Weights of a small GPT-style language model, trained from scratch on English Wikipedia.
Size: width 224, 7.32M parameters.
Architecture: LayerNorm before each block, learned positions, biases, tied embeddings.
Training: 132M tokens, 8039 steps.
Each number is 500 + 40 x the weight over its row's rms, rounded and kept within 0 to 999. Layers, rows and columns count from 0. Numbers have three digits each. The size before them is the row's rms in percent of the matrix's.

# layer 2 attention query, 224x224, rms 0.031, rows 60-90, columns 0-111
111:481485427505566536489500509502463541536522545494551493510456513500499478453471470420456558510476530551487533502468555484521492497570541497494481453509496478510426518524546515477459495484484532505585464498554404494550540498531532549437464447447518464473433543504476481518475546504537502524514478502497555507500426508468491484536497543465
100:467468421498490620511512499532472550536546426505532517596497596456565458521533466529484584539543510567517520477438509483477495399553464474469541483542503477471492485514554459449470447471498494421526558586474495502449487476533476501493528511520501448517487445472454566573480548565469543495508527520496462494439518491486508484526434481497
107:563378514529428532520452481522466547517476434556513494512527544445521481584427543535500477496484495509527469511430510496523506488474478473492509544541499512567501498519453448463501555557485532471443526501454565487563474474482525489529460540407477557549464521464465543480433381559527478447528498496510541491493505435438518480485505520493
099:495437465553539520483511494474551481492496490444490520537571506557433480392539551464484445493582518491450527539561525543516496590456508515451463435514551495524477479531566504520389460509444484573560498496562478535446523532460440506496527541485499500461490476492481481565550565578476509530596485523555443542494512507468571471540436456417
094:510487500502496499543558469512429499463561485486483457485547531533518451419570476499545532473427513541508488448490501496525538518471469464550511504517480464533488497532463484396516495532508503478435541536569513466507506539515520573573510479547564469493481506593477503479466440519468432450478410523415525509469519416480513510519568556449
102:457559460515587502501494495469558477515539532549445494515495494454473552493533515505425494449462601463550470556526526525487472516471584521522473514505512521526548540427528569513488506416509576515517447514489478552554545494455460499473576504457480485474578482488484501522532494474489502499508515519466443416489446607497493454545539466506
092:610433539496561426495597452530487487534476494506465513455507531519531471541469477486542508513510423513538484450483469395515542492546485472517476529450527523528434503539501499433487619526529453512476539513545507544509555504505537556496509599544486525497433475540465486490480512529477480405530498476499549440546464514476526548531413531523
098:559519499476542505493501499466534511456585510476482529538473543435422536495508596467511490533499531548552509548479541503459521486470551560452477423551485514503516482443509578540532496528412528585536512429528519513490437477458452444485510527489515512548504462494539497474512575520477472478557477503521421563559480530521461536478512497468
132:526484509464447548480470477502440512556453521440517539552479500543553441451504502487506500533475476497436526500483533557566585509477376479492532450539506504531479465494451538457453441540532468454538509502579439502541431522508481533606498475480534526526483504497462594471537495561397457488436500567495576455455505474471509543440510492516
107:467472473534436519465526466520415481527502458527479498495532536469584449517494455525505547531460419509523449521443480536541497482576382498509513546559550478497473480458452461451489496530583443461456544518480530477572513567576551531515525450502513456530533553466454530475471418531439462512466440528512586481513477499486520539512531539452
101:518467485521550480422517433454519507493507469488460524494486496507493592517539491451474468472515507606449463565498519530455521510432604513528467480452422483491523497553524549525533512454529542471551530526535464537429539555506522467459468465519514514490496559479549427546517498503553450495547553484448486512590504573430525473485516436487
090:454468471512521521503492543558495522482502498525535517503520479500504397522523454535521511555480477386502612458479488540572538459555498508507514480471488462552439551420426483451520511451477491580543580481475476415462408463480503512559520503508447495510463509531487597435499475517484536499464513543411470421509465517507484463510472535513
099:499487538593459435543483471492462546501556470519460445504452552476486475506538473435491519470520554545518446481483463452526479530536484591544494500491523475465457504613478509427507585528531605461510504447520502530541568523453504538428485495441526460532456486557511476532510475554548531495552529453502497444580463537500495501527469465474
080:579450525505402531529515539569459504444516495519487479485501499483414504495488547532452396526554531583526550593437456426543535505561461464525496539434575505527477511516499462538510568397548512535542485518501514544510489528508503531497533499552490551516511470490484511471470505423521441462515470497493530501481514503505499505456540496485
091:499565511535549481533499485464511539486450464504470441498502530459531557456519476451496426507467458578483501542478535446468553518531495530496595460422505520457438505527532499514426558523474485542533506506499495447517471467503488527414494514567520506523519492543555526572469449457493488448536529525478493537593511478540576541441472519572
091:387496506532557576484455448450550489475526537508471498486472457466480489507455527519490427462598581485521558504551567474463492514508512512442502556520476455492515475460510463491483511531417460514481480500443544515552524470525448476568436511486504485503533511484547430582513551508469475495477516553555461564445508481520477482513486532545
155:561520464524429407533529475567503484475423445529503435490446555450574498492482464493569524492530465540547443478486459396524516533542502511537519565481523491490441509576431449460561577534505519479489529548460525482443544506522533504431511515547494501574458477529445449496437473459554495479524476476516604495558430491485502560509457499488
146:535493504539409486556518489555484505437430480472484460491471549485608445486469442486543519552480447568489449442489490478491533510538390489549510491467534546496436488590400443519526567510529469516528494508505500407492493517546509526458518483544471485528453540495460467483522440508493522518488468478472562461536477463498459573474474592460
113:501479496458472528426521463476426510476497483458555506471461485507534409502505491474504558562489469475524520491474573491556527475488419476506499547481464526548536524466446484486504508495592488493460487514540467478485481415506490565563505489548465602473458521458473530417453539549384479536511512488511544510450486435480574505490538566485
085:480518433521463518517455487510484478500407526407503533502461537494468515490525431449522595459507481527470466518467525478484530492506509516490457498483460501534514484572443524506493501438578482496489499533453512502473523527553508511462489615485474488547509478493432417537482461458524495540523538484574530474524485501547524537532475468515
112:493505529482549541457510465475502426529505506478488476479509427528428503560513539481478462517514510404503551556534552533527502512507543554488500486539525498535513463495612472483529420473510489457546495512478497502453526440441455579452524473495497516537571503541564496461484559496490494578542540503523473501421525510526442476497564472535
115:551478508523522446488472474501519448512442497474498486540500530484432522538511473570491479451525462497530495518549527481508476596479579517530452536442479468444516509567537502538483571486421583487495533532435547492522573526469525447436522494479451469492524453513479473565436490509538511457569469443528472533578500486516476478499460429498
137:476523501559547507469484472487555513497514561516503496540515485489408571566480502501463499492497492486539512523505495522484420513488664524487523507446479448469527516493541507534565502479493554437490504488437487528517584519443480460446476504447509494480519477471557467550468512517549519491575557477515423535531524576552399470525506450523
113:500530492471564490464471507476498501534530559517565519505501486516429524545464536525481468418525546430538525486539498537470486550450575555483470495513497518509527538511536493515456508446463540471571430460468499589455502517498500479403447517468543528469539498518553479539484540554568464450576516512493407505531518552498443440506520455469
092:517510499535562509453491490500405553586468481454487505531494542436476529545482468448484471441527515513542480537460505526501476523539546528503430469491564477421478550513515487550588550498487546452463529478477468559530595492538492553429551419546500456560497509543514520535444476488469477486549495478422469513512453508512503523519490524485
092:464453483495535581456504424451463541507547564518476503467501487545506434442555493422458475504484584481504571429530543556452491491556492513449466475529507471505537492477518479458483449443517479505471432488462444531542487550452587502512536536488477493490475510495442597497545514485503526566548522518480491538509587419477484502470516521509
095:542457525570473546493493491546525543545509440493518451458480526466459558574476451519537435507546523525586497502531495444452485518530474490599491525500434529448419493541485434483505507487528477513505471536495454455475532561446562506470540531488429508427471489542539495463505444602552500510498465449473475476518497473579576488550494504443
127:462485527466456468481523490446486495525465513525515524508522487533517449482481505490497475534468523511430566468532493567548512451451419490509469507475478504529531497416450537517486450535511417497491510501537442513505396426561470520595468523482540491473500540508511591477543499493408550486467476546489582445452433467533542550477489525511
093:524539481494468486463524516480475507508506541461488412500537472570469483452502515513572535530508389441466512478510539468529578521508470518485526477548505507534446479448407502496479500537550442447497481527544518440552467455530555511568512550528468479522441483443525559452564455484449528459472430511441532454459450532507556532529533525420
096:508452527532460509519542497549523486532501475496445516465480561538534427494560508501522601571525434545463424447491445507506565536514439500531484491498528499512502502528461499429545501603554470569494504557522439494504517484544502492467476541528491427468404510481461434490509493414465498469506431515515559470569473494496520567521542526478
134:475512458517476429515524513528525477462472475511479468484508540497490493510489490531446479493522465526534402471470428428525540488486537550566508525468535522547452496528496461472583583544476503509443530465483481490518575553578518470433521473507466467570490536540444411514495514475572460504511473411501500516581464528480483536525440484514
# layer 2 attention key, 224x224, rms 0.0308, rows 60-89, columns 0-111
115:523529471452458541469489525497460487429449423513486472480486497485473477483458519510521449504476489541490510496536420526528511498514424521499538433609515487460456506498469542509579510520551482452416466472511582450475478490541532478523485531505448466445455487468484529477437466460492525522506533518460555517512614473466497527404502493465
096:417525522476441513458479521504474440516499494531467489506500509519479503446547546502523458526484535486476511468513588509458548469464424502506474470488493435468502497505465562492422506487473512431495527511490478616444515485515514525505484482450556494480533490566516490488571581552516556539460482536550509446464449382519441551548559461485
103:516566542427545509498531447436508502533538487473455466537526496526517525449538518498536483505533464483485504455610512486472495447446445489484527483449457595504462538416497508466481505500520515480555538524455458529565492479464497561535545436472510534460515472506512622425538545534501448481421456519416416429457487448440509498450534506564
103:532488431467538491510517447477545491472516514483456556551529506544523491569401518513445468475454473498510492496460494421489480573516492504488514529535512482519431452505533524535585528527521514540484483545552539486424529528476532503446479562560548525535467580441448443434477493476546479513465508496532526533472517574547514540475521469534
093:478479479447525576493492460520457475598488535513417525501525472519533485536470516476508488517490517464433552519437497539528445537540437518502465570502471536487465540495479504514464490506537479542496543490524489542521484427571460430526440517472481537484557538497452557471431494496535459537478536499554520514466471545522518533507428501475
092:538520486552490480489512521511500541468527478437480510431499515570518522516476483482492491481567415546525511481468519468498495558479548539519516466504457505460502520532470444525592559496440493539510513497462534524451513593562543487478507499532472419509453489513532445493451489548611539450510525438509463580527493509448473530543514552447
090:494474483486479631464444542470506544457492449498502458542497484576499414499538489479501524463475535537398490571444486593534416498552453382494559536481511509492542485434435484469537508500573494451528466476481514484495432511527535433520526478547487481473500490513529574492498501495478503508515485524483511502464568478446536491494545498444
097:440517443500591455551539544541510558537508537482480573530431504519518542438469469476490430502483486507518487451511539534474555550540502445535500460462527512490416463570502550541503541430519524528516563512419499507484455489499553514420421515462368502555514525500540455483518509517534513475462513482511447479467482510475537534464489514431
104:537496518504573530446481540419517447541575465499476509484531473502441507529521508448471427509542577433468570565549515520499446505463495537461489486534514460509526470477517553589446399487504501499442474503508533517452461488471524490521485551496524544443545473474559506526497518453553521509563555560489440526451576464515480489488580455521
099:434466539524510535473465534472549529513487483521489492483604497505519501512498494419500507462465511498472577508507517533534414462507529448532553537507476474463507522471534541464523458464482459533483450456464448545546518527507472453643546498601524527427404487513491488514434568513495544513499511485498455473469506479495452455487440563548
093:474419535493544422517523521558482533512503527432456462501567535454424447454571534463522531507537500457541451480493408396514522510543530554485459507470560447507461508497466551554500503564511498547454583521548494490488557508496399508464461537476535515540468440467537522458445504440504480503510501484535563511523557487499431516551500524490
087:483504491482466552447538439419538548510432506487478469518502451506501559574455494559497499475486520514502490480524463518448501444499521518426495468549466477489520491530561475455490409540503455411433561489492449517536527541524497482531462531455503488522577506463447452510555483481474473514544529507539459494472452506491530478527476544529
094:546496494517466536454501472495475446502421500467523484553513566474486501432518504579518479513496387531489490506529557409471481472450475538549496535499482502556427481532470534548445452483538536468555494485511497508491441481559509481538497530534517501435463461497408504473486472487545482501538523468545541572406522418481512526457517470456
080:528452448525465475481507511460530468523484506544584512491475502554545514461510503516549565506531491529523491442547535499524523494567524503500421520479430487526444479501500471428432429519457512487521471558527497485436427486489472456527409544488536471451457526475476480535504481574518466537571525533546529475493487417492526537445530447504
091:515539410490489476543499451522491457450530561451462544513449488528519474474452492477533541531453496482457512512518455553514533440425503467583421477521496525551528477499485529545529460538523513468483522520519476485464443461510444509538474554477534535569547526519431452446607613465486487533482447537571539446496486511483532515503581514479
092:559536421481520425537462521507462513512486546504514545535496438497556493494454518510507500566500516503507418527432478488499490451504493489566509441515494530563461474514564473526469444423584590498529524566478471431556498473598490495450486447500434475524527446497451476519475506515489513503478446448400515562491493526575405537479534476484
113:479477518463426471530508503543511491547482475479432495486543487536582441479489522554551511508525456540439483494501508512573553414496408483503507477508484481475454470484456499471427490495457443512450529486518496469525440494568479514621494458476501492518497447495464536479507474509462535559424481550465529528498488443480512529470465576509
110:463515528430490519491506516443524496487513508542522546507576540534543455457517528523486497508498450510478555451525482529527461471513423478435555493509528504523539464484499526484451462531450477495494477561499477506505459522507488505667559526531495542481504511496440557487566508481403443485389427552501555470492448490517618484578503432501
104:571471541441504604489455424480548514569488516472452531485529445498505525501549455527487459438502544457492452449522517600458438532526545500488521516609558468499489476455546510522535464469537493513493439443521536471493490612500455514571529488534533508399551472481511463555458489489498443489537507515508479462511500542519514412509525509494
088:557443568504522474524588492445423499502542486523456453410472520553471511463479516474539393542529476499546527413534474494521560484499449476541436493498553465530444460479529460505513472471506483448528526573567462588442517512434514500527548479540451553543496463534549551489439584552501492458506519585477504597484466406413450511493554419447
104:535503468541507509495498518424571471546503411518500501493469517494460478512498511550537567450570435516527393442509501493532504464546521493523483504463573480454470485589502520495502552497495551478547510521479532584498551534523490456523538593502502489493530471501490487527472498510587453488477532511445513517589474580455469436534487471515
101:489518506533379494559545540570478529483485560574492537461520466486545566483454443525518577551517558499495475526484516446561563512478499516510508486432455478509520491501486445459481535545491456469503525513539500480514508516524529492462486483460531454527442521535473471491477481467538470487451538517489559497481526476490555596545541451416
104:499504487507509433516465467534497476513465475580468452510499535452538522498454467517509486539534526513553411481450422404527488530506500479556459529486556493517502489572512515469587564505483506537462498498422554505468540495506496447449567470514508525521439491495472463528482502468568518467494522452503524495495489506528521527478413528460
097:576480487526508452489540559497475530551482490466438455480461551499501513518539495503481475545480487591499429530518535376553472525573534553500516479516441499493530483598503491504529542439537577535485454466514475400487541523480501509414484534529483438564511474505446403496459540481539508550518490450536493544492457476521513523480432424428
094:496393472533459473492517445490508500432545404588540507458554483516473531516525439517465567495522463503478472503550468458556473469461450454558578633504493520555512508475491476484487499445506500508539517545571509532522512594521523471557490515459542554443437549473492472445507504441512533440500512519548536515526517544491454467485459469535
094:514503523394490504505487509499473450513483512439538532516500486527405588458413476529482536503477472517472484559450470481459439484473555409565511502507533457502550518539504506554552445435488540481467517542524511530517482492564422538457462442451584523489454481510490466551450443546455548406525579490495463523530479535456538462563525434569
093:511456515462445488534550538510452561452475555536536497496446548636562485461589500555495517435487511540493515502506463506478420517471505545513470550509481480571563496501543531448418536497430539544452451512563504511581450479503527528498446538500547477446471501523512502519417453467534478490529477466501459436491513494513456477480486508437
102:471457524523580509508492506521492533528577535485482530507508464503428537465500488503489556533479503437510554560525505544449480526456527476414496433519453509464522524484481494502467477505520493518481429466519464541554492497452491512524534488442452536427459473414554496521513534555467493551500517548530418578432526497485472427484612510535
089:557425547428550590452547483465475505582469444503524453490424486566494450538464516408493516466475577407471524478573500519509464502456425494432494504531481502519524480458512526448537455412544530517534505487489462508476493483490504483503532531511489516397472455503529492457505501505480490530498607480464459564503496562491536470495489498616
087:545478425459550537520551487460489608544516559531501518438523485534480526440514477433476480526462519460482470520475511528443472498532466545518523491471465495522535490413436554577539513462527421500539503463510464547501479535539487544546513489488494520515467482475508592524518493547521441503452572454503560498430485490498484474519458519478
# layer 2 attention value, 224x224, rms 0.031, rows 32-63, columns 0-111
084:537500529509493501441499497469524456511510407527510415456484464455479432541534493469524457512530522485531543561539476445458511485552500552539517478566524487534538412442502515535463495495473463398502553487536533469467424463499529415512558448430529505469492464599421526486520448478440549547527589489562498481480529514483513509481534516584
084:488528545422440543467487564541549523505490493501459586514535568516510539476439454525451562463524497426473373533526501465440523528491445453523493429535516452469572576498515488500559462509467463468456559496491499500518457494437515535465498580576480519567467513575509425522480440560489551558482458513553501482560532546510484463509508565483
085:557468539515538492569566533540494487501510495515480483471473506543522512558483528532497568415553500433535494556487526439497509499472453558519484463555492457495501465459523509513527464460437529503430512509499503448471484442442546517521534560490467568481463511473519545432544445539449415484539508472478477543408497553547516539464401508549
087:491465481470429487535513543498525486450474499551462526486479547450456519459535483568513528549557460441446510405490510492481570585475458490540523502559506444489542464439527515480516507501526514476520514458433539523504523501525520420479510520524431472507514433492519502506466475488490436488528502443493538540426530503424563565575501490433
079:495515448502430467512439426492494456464542507519519558509543463513499542514492515458436542540475538546551382449496580477464502449473508439461427516477531521450561521511528550517495587440475499479426442476525484489490428505584532497464532492518478470505464505568544497504489484533519550534495494475475471461507527475476571497485532510502
080:539412440483549501465549472513492445460502475484536532507480470610487512527489476519474528463497503450461585561498462430520453469423506490473468498532539560519492415499505500531522491446553508524527467504512558483562426499560503496477511498511547465493522543503524522525530577516531415453467497579446544523417539568507456502522520517494
088:523541453441520526510540445552485542494496493552574504520496515438450477533452511536544413505472502465472463487474502537470484502502461546585522525550543449516483527476496487485509508633467497532479520498496492492501458501564524443403510538478537523508418524542452477486544438485496438505514499459481424543454439445508556467496462502484
088:558509497472511463485448437462547465507472455527502450486454446513564465493458475488533407561496485447502490485461555392524518491547536526462546487523530542482570549481513563553497437523404586497473509456509468533486520466540515460491533470518514495500508530475424487458547467552440485479476487513472532493534453488498472538503556537510
090:463516411448496484460518524504614520456499452524484452524547497500521515465498506541435519478480480469459486469524578522477449576481529434547527469501498484533489539492515508493545568508504505463538460523474492511535489459551456493491579492396484486493539470451471480439521493437417422447445516460555540488491491521504528514473476536480
090:488508482459489446484541529536540427553549534466523543527492450532479529489488484523391464480562467450469527427584441477482469483528465511456475489489530529572437481434492494544500513459479536456523554566526440558430555468516459527483510462470492505443488470511510602491545502498545446540437573483546558459521582532550511493494456524476
088:500478535526465495452427511378501508510469524539518399518485485499524467506539524451478480477415548521592550426539526543496570493561513460568420479448516509539502549503518502611497526504517488464526511502468443516538565501532445474514519518538518508434525504506542516566523469542457482450462501554429578490522541445504419509513480551531
085:458479520529544454535439461529509463457464488501472478517584456471449504581584472599509518488517488490491567461573523444485454490473493495501525512467525466476581525555520551493450538523501468541508453576498494561523545500506496535500468486521498453584527524453566505532474488455476569554396470512501429592455524495454521487487415515507
072:526544524549463571485499479491564476574566505499451466532560535474517395479547509471546527525532476538549451512520412492562502503511499520450503561474510485399471534519470481492501508461444528528547507470515489528518459514442444542511469447459421440447476500517464509518476551535565549471454431483485522545429520447492463489484485549553
079:489455411474553498477509458476393562534532508524502570571568524460482506500533559533515497487473482487516564483449575451559570491503479511541431568495453467433510563574459505496496484499487441486419500502485513511492484467498536531533485504570549572523416509527517564478445482520556509506458543539503451441560520541575509509444493478542
097:561519510477539535530380530532497547485442538525441516560445518474460480468449490440479455578447511519520475498531546535485530500571510508539442472446604492487544565466524538422514544590495437446507586448518497529482531516534464473555489534541435421435566524445488465510463444458459545476450497476503438516487470491462537546429515433502
079:552475454438495461481477506475506489579517494497489502466493533517452599530513526451512561473491470507587464521487529518488510484461526443479488470545642486447494562398434519524496514511513460444487521465491497468521518544527511477533482512487522562563468501500501461519471445539413529530492445511468546511475527540471447556406512615427
085:530501514451464482496503523534505530543457451463468486459515462492497565523479570515457442474453455511497505438598497500501548542565593478511489491554506416499485464510476538534567520504483457519513425480431486437483438433520452507543520525478518505423568501471516475486533426488544526591483513500640541548466496500543494546444491528455
091:521528555538523507529492467607534517478621500507464539550480561441489480528476506468502556477519517469513487507444476548511514525555496446517516445480469493522466577571493489472566482442553442494565521483498462508454467542485485456549487515475521478427458485538572503533435461517564496456426495554529480459478529477496485429459449514560
079:515529565528538519487496491584503460523467497511545515501530501554503501506527452523479472503535463505517512605451446505474563546485427474506451469550488527499530559404524525538554504519483522461526460487513509511416508514522503472467490544508511542498487474449534483555568474489479540450447527482465547502542480522595423573494530494487
087:496529513532575526485502442502445516551532488504484538439501434468526529484546452583488477467459493432445443492459474463440563496534493547546450480518504474471545537504488426408411516539457557481459568484512537563470532481520593444446472523486529503474514503433522562497491608422529533527525511452563438482529461459488545554425484523507
078:452522498474486528523512491564576453481507541451554478496487467491521518437543504424493518507544443443474512517464445512410460524501536538501543536479455473463497466495511508516419507493572508466568466518492575368552478506502500506494444561508475520555551489496472545489455514507540522504415460629473525507546454541508540516530483519505
077:487432531552424554511443564498514434451501536481532533519464554494541458546430500537529523509508517517487474499520485490428523505438534489487511526494514409413535429530527523492487493545465450488488515558552504508463569450520486532500510523531516536533427490470567470520522541474507547461533441448521542528515501490571584517465489503541
095:508484456442471502543508525468551473446482567487469467432508490502552522545460455520545501471500498461430507521547524488524512505576513503488462481501515495501405512415569461584522495475501620484485484452499489537472551514496491535487510487472482495504487438509478465362569556520501441483529427508462504497542511533488486527496457520469
082:478533377504478564426530427504544511462545479489471520509551540470490491612453397517454507455481532540441500487512431487495509485439465473520484528532489516478522495503611488567470519449479576547540557510551518522491489518536489573466419504533495472532589481475476503528486575456567502479505523518535526409500480549463448476494457523586
081:543526494490516479544529499476413550468550495405512542569494488536475531430568509560468484538490542468500527460522519475465519530468492468466473451515527463509538498567472490508496423559519566512481512512512555511455495536484468461545530478521495531474491516551477516414476526464457503469576471501418469493482543523512466480466499550530
090:540483447524594495493548489505500563486480506529561466432483533465470468516536506492480399395490480560477509462472435495433502490487479549490537520512498479485477508437557462508486539551402540531514513547535514540459485552524505539495459427463420533549493481431445534516535485478492466461401518490519452543453500508484468530520507536477
079:493521536529418559476530456480463518470532550557491517576458435533601508554529577499528477457479527478475474508511475521426452503462549455564532483464548491565531465537512474530508508509439580511585542494578505537498473535548560505420495496498478469479487446460538503431490497451517473540461499483547520480472505595485544543470508499494
099:603448483528534505559542530495519514532532504474498491441515433527531513512514514436608429412476480496494487391591469448484551511505438587523514517515568493506558483505456496555526439523465542515455434512490502495546504471541505447422489470464540518496475543481485458511606466483447479510427494443445510498560458537540496514482501520517
083:523467499429516473505543495504561459436555431497398500473531537473512487500493377544450524533480528534539546460504500560572479473478556471435442503452507551496502501418564496543458542475572471506507462546478531493518519551458503545533529503491506515453524492487515550472582514521528514439503512562516575429448503523529534510509412516499
082:559491432494475500485503510519545485549438470531489460551503510513462435534371540490540487491442496546499514501497531562505455523488501506608516474501513551522474521498453487443584560518528483501521448506495469540470479497445539458539488511456485554468451507485564451455488405487469503482488538535469501503546412454514467473487483481473
084:507504518506511492448485492476463488417463410440524490503479457564442519536457521456567546506571433471479499408523489466492473469549510489483546506532552486493546539456472486555475538547456539541520514540543371521488460430513473476422476476505551565459500500537558480460470517410492509503437529479526515407526479491483474499571512555492
084:515474430497558511549466485578530452550493497434499405551513508433463468572502497600461482528522543473506498561479445417543559563422506526550449468516501564486551473501467540515508453448543410520490482495517574432586545506452518489569440490527506493473563557595580534536464492463488517525537521566568502491466531428463528498490510520548
# layer 2 attention output (transposed), 224x224, rms 0.0387, rows 32-63, columns 0-111
081:478527472521506448514501508464516493569459506452521498481579504523519509492567503494400499527519540550454508414409496602532483520502490443470495513546537514461498614487430497491541521449494490553516451576476486540466585500513458496568601511528524455514475537463466510530451498494538510463439446466505536479485450552531512529569472486514
078:456453500538536499502514439511514531426497491511453432547513492509593424591532551524522473591474509473498570472503506470553430493468572562496499508518587547546398412569550565519429548530526512531515528506496426520543475538523407487493513508456511525467459472531473550574455545490547547500507449470473483480494500457451527513425478490536
079:458507425468432510454548483557512450505535478491503446468485539433493523490486513444417481572434459516425466554480534511456473494574527521512519504529541546461509526562440445456473496539577483528547510504516453509555499549440537458500538505543538535458518480515592454516489514471497519496420525443472445501448473459452517410527573426497
083:478541474455471529525494514486489512459468506416527523495487520504537463493447525460490489437464538476525482515517521489551419436498580498533464549464496532480538518615533543469503497474475534470548495580551474545546480529499505561460499424475506550506497536518487539497492517550505533495532513499479546468515469492472490472513492465530
079:477437478489494429555534568528514482552535521474471469461484540578444455542536507446511477470479475483493486564505528487465463439517462542533529481504605546497475577533485452502530459575537482462435510470546492489536538532479525526468453577507480549485509481483534501539434513435497399520541475530551506528477516501549496633439535493522
076:463481551562543512538513425471512527470482513512457481469547570414503525560471498476466581555519466551520473474480515579458586490544531460469521490495500442497558571487543445551525502555493455477500502491461501525418498514461557463537471528493445462458476463483476419415490400533501458527496569449498489506487484521477500498520501555471
084:452506523471555510512478556504537521475528527407503493484565512527579492423469502479530590489593463526521553461474509500546473511490552473466431412480505509528441431563507513507421544427521445468551503463523458520507566527415480459509496545516538511512527473504412531527497522584489536543490444536587501486546470573523428453530500530522
083:448562528499455457540489546468530469488516494510466464547546511463485586517494577513469588447478469464503627485464510562479426525531543440479467555515505470524499509462489438424417518538486445477501458587564536514515438541448467486495468552459521496424520429533479454579488567458524513551510491445476540513506508556528546552523507507554
088:465521513554480555590482481541474492491463521475548446480535495461480560447538439497489492464481452442452554580499500459460543463472457522460448574487535430410496450529475496506455471546507535529491572512478476501539503493542499461455463585488553515508499438511516440533514501527490526539544481558502492578510481487528518402512483471441
080:517471467501471510488471441490479525495567519555481413527506502482543517483515467511548596540469451521572509562431494499520508489409498480491495540458475392443556514563536527486550480527512479500462537543497495518513506407504534414491534517413509507484518539500522573436488434567497478512545474461526468535551540481503506557549531439564
082:555513402498560490538543513528427527487566533538432550507537482571472538439531477458472494552588516580500473426477475458512405541453523539463488572540464461506520527495419525520494512511505548516518493543513530500490489465532477552486467551477475543522437523550467464501454500499507519481506491468544431506499497488547573452470564491452
077:468524447488509510458522543479530559504474527450474556518541493497520507448462537437523446530526500509519461541421545484542598530462556522526493475546612490559435496467491464477588454495465519488481514499548420448489471498561496537493535559455471566469554489471448453502556469542489427414560520505474522446518489473497554464525519461533
068:517431423480455496520486479519480565492455425536539529520392508477512515532438447501491439540530458455500486482504539556427476533499544467527469517510434480512555472502480460486475437425552468473516516511506486519457494461528531479487533482526552559460438470496540497474520449441561492534536581526400520421503497535458530471472501501475
076:497500598477539515520487496438511586440515538450503422495521443478546500495446437474483513556456502516473404525624387499428460522533510469472574465503556569500532485478519563550498503574507520502525464495568521523491526560471515499569534513525515478484506458528488451510483488537446486530508473483451545471434463425516476528530474475506
093:454456520539512497498566461494478513496497473453463510510583517507489506595467499542565528446502481494468511445498438441537542463450553493507473481586536463566511521509485569508497523399452537516424432534574478446474432573481525471511516520519500528499449527562427507489499522474449525532520514509462523494471514541545495454528514477492
078:530536511522515494529497437508504517481461474499459441522517497560500495521487473573486556418472469495525560481475438489495457460517438510582544578467455536514507528517505471488486491548515505547467463540496485521472522559504542486467575505506485465419474471536455542505489501434506462480530502506519493501467509456585498413533510509567
081:519511439496487397528525443467493488498482498488547472479583457570532459545649489502511520471507577478481526518409483480544475504494420524425457567445498489497498541525526514484464455522501528485495553485526489517526538583519552447467511497513444505519455536468434461502469473553502544495485466507482419476513559530483469445565483551549
081:444464422449489541502574524489438534493507456461509522498443480578528547574524451501542463460434471527420512515574441473502519491489443586479479504552510584508484435450460542502470492461493520520515518524445526464538484469547507495531477428548418548560532545443517545486547478478480487442515492473469465523506532510426534523529439601419
078:497484532478541447541527553469558581478508630544423448448452509462474479475530486477490536541507522557466555427535594509529469558447548419565471510453510527542440471513499500508471527583571481538451590544470539515488473426478449503481486451456467494489554523501458496491439500467514510494478483414483496492459506447469523475442513515518
085:405486527509475552488494501538570496527463554518472476444469542521500445516440512512497594501502587464525516457561518511582489554490477405489488427517500499459551527591486512529526401460509467463509559513519510527489487527473510549525556538501463516463504482478458506566510443542508509531504524480525564516481513435517430520615497473491
075:564489544492448497493489449506457593512468474574437493495535498488471451498465483580511462447507566524541551466486551495532542458517487500500524456567523453502484515461585503535538449491491499463489615494480474596434461529506559484541559525510516464452566502457568447504511498441513583495511467494498499516561583528540430514543495492473
072:471442513506584395436489479463497511493511501493464472523510521455508417553519486456518504518470518515457516503503523514521452455494448537484519478531508525507458516546456487410553564506492507462581480562447487536523487578524430457563544501518549521516484477537481536532543471438477458511515459444532506464528574515442496479562506454504
091:507496490538502487437484437544502467515509537554517497485529529453467504432491515428422500504522482471555522521434509525455462496438528490569502480472498449562493506545484556472500506553549468499517507552489502570557495489467470471463498459462548523502527571534540541512442460497517525604485493461547469512518582483510523490425586448508
075:463496594538554504534506533492578500503494533528494469568467522463474408524528502511550555514544510453524483509522564505430508477545476554471525437483507438512479498501418493444559425510548530524482456484406491554535510432536488500570563520462441551436445514573547568473509410490483517457434451457518453540510500517462503469522497530431
076:470514479507527466522522508560603482543553431441482511458517476447512465480468510524464499497500519415552491476459469495617463480494487567505471452433483566472505594524436480530443541548523539550462493507514464482520506461579534528570492509527530502501492465509494473595501480473493537537499516487484492492545491464512544491521454491464
078:488538515474428517530473502520550481499447504511457519552468532541484513476474544482471560533534513500511483545537612553540520503454534466507455534477488515503514423568447518521445428450573449507503440423562558473526540512390511468529555492483534449416470436592514493486485529566484477445461493550509508502503523540494463473496468488531
080:495545471505539521506498512509504470531484581462506468490562503493404439453466499439464473522555509446537504495491523502601491503502484486361507412458463502534456473487466440397538518445529470476449510545461483426468507449481398476527442500489495533567523459523407503513483543537484563536500452456500513526526551487501402484563483504468
096:476538507460501474530386607524505470498491509525537538434489506477490500442498519484382556499552490514451468513401487516534508519588556518497430474517445524546505510519580562375452553521544461527505559523528547541524538548424492520534544502464496514478459434543479533499517490512501496471491461482527474540406488505456494501561460472518
080:482428463589471527480521445471440529549503573520553493536530544562515538501512551421510451512534496554473442533595431488421499459478446551596533574507488454461497470552482527526506477499519604403509496434450456533464526459449547492441490436494528530553474546482506474469450411481509464471466502546559435598550526471499508426480529469523
074:433546581469533554489531472526418527479536559503448563493506493508484568473514501457515417474564452532485519459434493385532557501416515446491436520520610481497511461466507530528438470534440465512564518462556459438453473474478540512460526501518498495491575554520456515501498552471511538511480476501492412554483512518562544535507469571509
081:455564447473447518532448472531580529582538541506483508501474535470480507489510494547510472473459568498497416525487528517495535557488509481496474491519548526478520500507536491380513465546524464467480542455495529390517559478489503525545538511550479451420499485507459527542530473538457493463588436501533528539512514509488552528509479488595
075:514524468485547398456585496441494544490558459492505506449484502568536529552483469480512534510504515463538500462432530516488436487482529417503592475542507436565530572433454416465458473490496540475531439513551454560450465491505498509465489515522468547501447517462466570475462504601540525428442455486453480480508493596470512524521530491473